config = dict(
    d_model=128,
    vocab_size=1024,
    activation='gelu',
    norm_place='pre',
    rope_fraction=1.0,
    qk_norm=False,
    tie_embeddings=True,
    init_std_o=0.0453,
    init_std_up=0.0453,
    grad_clip=1.0,
    warmup_steps=200,
)
Each number is 50 + 15 x the weight over its row's rms, rounded and kept within 0 to 99. Layers, rows and columns count from 0. The size before them is the row's rms in percent of the matrix's.

# layer 8 attention value, 64x128, rms 0.0588, rows 0-50, columns 0-63
100:66 69 45 76 30 51 45 17 75 63 46 60 55 61 30 27 47 20 00 51 63 68 43 55 72 55 45 57 54 65 64 26 74 53 48 50 52 56 37 46 38 50 39 53 19 40 47 54 68 38 70 51 58 73 62 43 62 52 26 71 39 55 43 70
093:34 25 38 37 64 48 51 42 48 47 52 37 48 54 53 34 70 45 26 77 40 56 38 53 44 27 63 46 55 49 87 36 50 55 57 40 63 43 69 63 51 50 65 86 17 32 60 66 12 48 63 52 50 72 33 37 61 33 59 49 44 41 66 47
099:29 67 30 62 65 25 42 52 57 45 62 49 46 67 41 54 57 75 48 60 40 54 37 38 41 53 58 55 47 61 51 72 77 57 45 53 55 65 48 00 50 55 48 16 42 55 83 55 32 32 46 66 62 63 48 37 39 60 56 23 43 53 53 63
102:33 35 93 50 52 45 53 34 75 64 32 37 58 70 28 54 38 23 38 45 74 60 48 74 18 62 82 47 42 36 45 74 38 53 54 34 72 29 49 30 46 60 36 49 64 64 73 45 47 57 43 48 58 87 57 61 71 28 44 52 68 70 44 32
101:56 61 43 51 70 61 65 50 64 48 61 59 44 66 57 49 51 45 39 13 54 48 70 25 60 58 68 45 45 73 90 38 41 65 41 16 30 53 11 45 60 72 49 56 48 45 40 79 27 50 40 78 45 76 41 46 39 32 26 38 41 44 46 68
093:45 59 78 40 56 52 63 77 33 44 40 45 17 65 62 52 68 20 28 65 50 41 64 68 51 56 47 37 70 86 65 28 35 42 40 53 55 58 43 43 25 39 37 57 52 37 32 65 61 57 69 52 55 58 62 62 67 53 64 44 48 31 59 42
101:68 41 52 71 39 76 47 48 47 40 29 74 43 40 84 67 74 40 71 40 34 67 50 60 50 39 38 80 15 19 73 69 59 50 39 58 63 23 41 44 57 70 31 44 75 63 63 59 42 33 53 50 38 61 34 60 59 51 73 73 67 37 46 34
104:56 58 34 49 24 58 72 47 53 74 48 49 64 59 59 48 83 49 47 35 47 77 49 54 57 55 46 82 62 25 42 52 57 43 48 72 30 49 53 29 32 52 44 52 41 70 53 43 53 81 46 48 25 55 49 53 24 70 49 57 46 99 81 48
102:30 60 62 35 62 63 41 70 47 56 40 58 45 60 36 56 46 46 51 56 22 69 35 51 60 58 42 33 44 48 63 60 41 59 48 31 28 46 61 53 55 57 44 46 67 69 58 61 82 42 41 37 87 45 47 63 94 44 63 71 47 55 69 56
096:29 68 59 42 50 53 27 44 80 48 37 73 53 55 58 38 46 44 46 37 64 56 19 63 59 74 34 81 55 71 55 57 57 22 63 35 62 68 64 77 46 49 51 52 56 51 37 39 53 60 68 67 93 24 24 38 50 53 53 51 52 46 68 53
102:60 55 63 20 17 61 54 58 47 57 71 55 59 85 74 46 46 61 34 37 49 44 84 65 73 37 66 36 33 15 63 26 53 51 49 50 53 70 55 55 66 60 71 60 32 41 38 35 68 29 43 61 66 57 73 61 42 54 43 60 62 64 68 10
098:46 41 43 45 70 17 46 23 55 56 58 63 48 57 58 42 42 54 63 29 52 54 38 48 33 74 28 81 34 70 45 49 46 51 36 27 54 77 49 63 35 00 66 60 42 42 45 43 33 59 27 36 67 49 76 51 66 18 45 64 18 29 60 42
101:37 70 77 54 33 63 44 45 62 61 42 46 47 80 37 46 64 28 42 65 27 30 56 67 45 55 69 69 46 49 71 40 63 44 49 28 42 79 56 43 33 51 61 77 51 51 39 62 56 42 44 16 63 66 68 62 40 56 59 28 48 48 22 58
098:52 40 59 51 76 76 38 20 60 30 55 25 14 60 31 61 47 61 46 41 27 68 45 52 43 21 16 39 08 22 33 37 73 59 28 57 54 33 48 54 76 44 56 45 62 62 55 59 53 48 61 45 61 63 39 40 51 32 50 47 55 53 50 38
111:49 39 37 74 20 46 50 28 28 58 48 48 44 66 39 65 44 56 28 40 64 56 35 29 51 61 26 53 67 56 66 32 68 48 49 30 57 46 59 37 34 57 35 49 66 48 23 57 48 43 34 32 50 54 71 32 64 40 45 56 45 54 57 56
101:17 50 43 45 39 57 43 50 56 46 44 47 59 50 66 49 58 76 35 12 63 49 52 67 46 78 49 73 37 63 77 46 50 56 39 72 42 50 46 27 42 30 45 55 24 52 49 47 57 74 43 28 66 69 47 34 41 69 60 19 36 46 78 58
106:63 66 54 36 59 31 36 63 42 59 66 44 32 54 42 65 58 53 50 65 46 40 25 41 57 23 61 66 53 93 31 32 47 63 41 71 45 65 22 61 60 34 36 19 40 40 50 46 61 58 71 59 62 75 38 48 47 48 68 20 73 62 43 58
114:31 48 83 65 36 33 69 59 41 45 37 34 58 55 42 70 78 66 64 48 59 53 50 55 60 53 50 54 51 58 45 46 35 78 60 62 33 48 67 60 60 45 52 62 54 41 51 48 49 40 46 64 94 14 74 42 36 47 64 60 74 36 27 69
096:08 50 57 31 35 52 56 73 66 79 15 56 36 67 43 40 17 46 57 44 65 71 53 60 49 69 58 30 23 62 56 41 71 67 45 74 68 53 62 50 67 42 68 42 47 42 38 60 53 52 44 55 48 42 43 45 42 27 29 54 68 58 26 55
100:60 44 32 61 71 17 48 62 38 49 50 52 64 46 63 44 73 50 57 43 23 34 74 68 38 68 56 37 57 45 21 20 47 69 53 43 42 48 48 31 51 40 37 38 47 54 35 64 22 44 64 73 66 56 37 53 86 19 76 50 36 55 80 33
105:40 63 45 48 58 33 74 65 59 55 36 16 55 68 43 44 71 62 56 70 82 48 61 66 39 74 37 44 72 64 38 46 48 52 36 41 22 49 56 54 41 40 63 48 66 55 46 32 58 81 54 86 62 44 51 35 32 33 71 63 32 57 29 63
097:45 70 37 62 83 44 44 50 66 53 40 65 64 67 47 43 34 54 66 55 62 77 46 56 59 28 60 50 27 51 55 38 37 50 62 57 63 27 65 31 29 58 54 56 60 76 45 39 61 25 29 19 43 65 39 94 42 59 37 21 59 49 62 60
095:26 61 45 58 59 46 46 24 47 43 59 50 39 66 72 53 38 60 71 45 15 72 55 71 58 43 65 61 73 68 59 69 59 58 73 64 29 34 38 57 36 54 61 43 30 56 72 76 64 53 41 61 68 46 51 55 43 39 29 65 50 68 46 48
104:40 49 55 73 33 31 60 49 46 56 64 23 64 70 34 55 75 68 70 77 49 44 41 61 52 42 54 23 37 61 56 62 48 64 20 51 26 35 48 22 56 46 64 56 47 37 52 49 29 39 59 54 31 49 44 62 57 53 56 61 52 56 30 57
102:46 74 57 57 45 25 24 54 26 55 59 34 60 92 57 47 70 58 77 55 58 72 69 44 61 63 46 57 53 48 48 53 61 33 62 72 55 58 49 54 32 39 60 47 45 46 34 27 48 32 42 45 55 53 42 59 56 21 59 54 62 57 32 49
109:23 61 30 62 60 12 30 46 44 29 59 55 63 35 52 56 21 25 29 45 46 19 56 41 44 62 31 67 52 40 56 58 50 61 50 15 19 46 23 83 42 55 56 85 59 62 17 51 29 47 59 66 28 59 56 50 46 43 55 72 63 26 48 57
102:65 58 34 55 32 61 52 34 33 42 56 59 33 39 70 87 58 60 31 66 34 50 68 65 69 62 38 41 55 30 68 18 39 71 47 39 49 48 57 54 35 71 56 57 72 42 49 43 46 55 44 45 43 52 48 66 79 67 60 55 30 58 42 47
094:42 63 77 78 34 29 34 49 42 36 44 36 40 34 26 52 59 50 47 51 69 67 68 45 46 57 44 23 77 48 49 64 59 53 65 50 21 33 46 59 61 55 53 49 54 43 45 47 43 60 99 32 57 53 52 70 32 27 69 31 58 52 46 53
084:32 70 45 53 39 38 27 92 53 64 86 35 41 42 57 80 48 41 47 78 73 29 32 45 51 40 60 57 35 51 44 29 45 37 80 74 28 42 62 29 47 40 52 62 60 35 75 84 59 49 54 26 15 71 64 79 51 34 68 53 62 37 54 44
101:32 58 36 55 52 53 30 56 32 37 57 61 70 33 61 56 57 66 37 55 80 37 46 47 66 25 54 33 54 40 66 28 42 39 23 43 44 82 47 39 30 55 54 57 60 58 43 46 48 47 62 90 54 36 62 57 33 26 80 81 24 77 48 34
106:46 49 38 86 46 61 46 34 71 49 38 58 44 60 56 82 57 37 36 44 38 68 29 23 55 50 65 32 37 22 61 67 55 54 40 33 82 27 31 44 47 78 41 59 49 79 41 69 56 47 54 39 55 64 56 59 62 54 52 67 43 46 39 70
105:63 59 37 60 59 78 83 54 34 50 35 86 66 59 45 48 42 69 80 57 42 31 48 46 50 59 48 53 72 32 80 52 56 76 59 59 35 53 37 62 50 32 30 40 47 68 44 43 40 48 64 61 54 51 43 52 83 27 61 49 56 39 66 14
091:44 51 40 60 41 42 27 64 28 59 30 37 36 73 45 49 59 53 56 56 42 46 56 56 35 47 39 56 51 39 43 88 58 43 51 48 74 64 49 39 44 42 46 50 92 54 71 58 36 26 37 59 52 43 71 43 42 68 50 49 39 67 42 61
102:61 43 64 56 73 52 49 83 51 42 20 30 59 56 34 46 39 27 04 54 40 36 27 32 49 42 29 55 55 60 36 59 48 27 63 82 33 75 47 63 78 71 45 57 54 39 59 62 28 54 48 32 52 30 71 42 23 47 30 55 34 43 62 56
112:56 44 75 56 46 37 50 73 64 66 55 58 26 48 68 40 62 49 75 81 52 49 50 44 82 63 42 57 27 37 29 42 67 52 60 53 48 45 62 59 66 57 46 76 45 67 47 40 19 53 68 46 59 47 64 18 41 49 43 56 59 29 54 75
094:28 30 79 49 75 39 48 44 55 59 51 51 39 15 51 43 58 37 16 59 48 48 41 57 30 46 51 43 32 62 27 53 68 58 47 55 02 53 41 44 58 39 51 59 30 52 63 59 75 52 47 24 60 58 61 40 57 59 62 38 07 63 44 48
105:59 67 36 73 68 57 53 25 38 54 15 41 57 60 45 59 61 36 71 32 48 46 60 40 48 51 79 55 43 77 62 55 41 65 53 57 36 56 74 36 66 43 55 66 52 49 12 57 70 30 65 65 22 39 41 58 51 49 49 46 58 73 27 32
098:30 34 61 34 38 44 24 55 42 65 46 61 61 61 27 46 56 48 71 43 74 60 66 67 42 53 30 65 47 33 51 51 62 58 45 60 40 73 57 61 38 32 45 45 56 39 41 50 51 43 68 57 75 53 48 41 55 45 25 55 59 38 17 47
106:51 44 49 37 43 57 60 41 65 59 26 53 38 34 44 73 35 74 49 19 53 58 28 41 50 50 60 45 42 65 54 43 70 51 41 63 55 91 54 42 62 55 31 63 57 73 25 40 44 32 43 40 50 42 50 46 81 24 32 26 31 59 57 31
095:63 24 38 21 53 45 49 45 58 35 23 71 46 30 61 51 38 55 62 64 25 58 41 50 62 71 75 44 30 78 61 72 56 30 37 49 44 23 18 27 42 74 65 45 64 30 43 72 46 62 45 23 60 67 54 51 65 56 51 51 35 50 30 62
093:37 41 21 33 46 34 52 27 46 61 57 29 34 49 50 58 52 39 37 38 38 48 80 66 12 32 56 51 68 43 47 54 71 01 47 50 67 24 65 51 83 48 43 39 51 33 72 44 34 32 58 39 53 67 74 50 34 42 74 74 53 48 34 67
110:31 68 62 37 44 29 48 40 77 44 33 51 49 66 34 40 64 43 58 66 45 40 32 50 54 60 25 54 60 47 62 54 50 52 53 60 60 20 43 45 76 46 18 64 26 50 45 69 20 46 43 54 69 69 62 26 40 38 28 68 67 55 50 42
090:53 33 32 41 34 57 37 72 74 54 31 31 41 56 65 19 79 67 43 57 36 62 13 51 68 62 52 34 68 48 44 71 58 52 54 53 33 43 69 60 37 49 38 51 69 10 35 70 37 54 48 60 36 32 54 58 52 45 38 70 38 61 34 56
114:33 54 34 50 70 36 37 16 47 21 36 72 35 59 48 70 55 57 64 41 67 53 44 84 36 58 53 61 17 38 64 61 57 47 53 36 31 50 62 64 57 44 31 51 45 53 36 74 60 47 39 42 48 66 37 69 59 51 43 83 47 59 26 51
097:73 38 46 65 32 54 45 60 47 61 83 69 65 47 33 59 49 60 72 58 67 40 54 48 48 44 35 57 62 61 66 47 43 24 73 23 50 24 50 26 47 48 54 87 71 53 78 39 46 53 38 50 36 47 31 32 50 59 60 35 45 54 47 01
095:42 62 47 70 37 42 36 17 57 68 47 37 56 54 44 46 37 58 53 51 49 68 28 62 21 78 27 58 29 51 73 52 47 57 71 47 35 37 68 60 81 72 49 52 48 46 64 71 20 57 64 62 43 62 68 49 49 54 34 39 46 55 14 52
090:48 50 77 48 52 61 39 37 52 33 72 50 60 62 69 42 69 46 58 40 64 71 48 53 49 54 54 09 53 78 18 68 27 74 58 64 45 77 46 75 35 67 62 61 59 48 34 60 35 37 43 33 53 30 48 21 45 46 76 52 33 24 55 59
092:45 60 58 45 30 67 46 74 23 52 70 54 61 47 46 35 40 61 53 57 39 53 53 65 77 46 59 67 45 39 17 25 33 44 24 56 48 47 60 71 34 60 37 64 46 83 68 69 47 32 49 60 51 30 64 71 70 57 77 20 72 56 50 43
102:55 51 65 54 53 57 45 49 22 59 45 85 63 32 78 49 76 68 25 58 46 52 54 27 49 61 23 49 63 48 61 37 57 49 66 60 34 27 41 39 34 23 46 59 67 36 37 70 48 52 54 44 32 61 70 33 20 43 20 41 65 61 38 79
096:56 42 47 70 60 72 70 48 43 45 67 39 40 87 57 36 65 31 76 69 34 70 84 52 39 42 52 55 54 41 63 48 29 47 46 36 55 45 60 67 63 58 26 47 50 22 18 65 61 69 48 75 45 37 36 58 59 41 60 46 34 57 65 19
095:33 58 39 40 65 33 37 47 44 42 51 35 85 52 29 45 53 43 58 43 37 44 78 56 47 59 41 66 26 72 59 61 44 47 60 40 64 45 38 49 46 67 37 70 66 76 36 99 54 57 59 82 66 41 54 65 53 43 25 47 56 25 42 47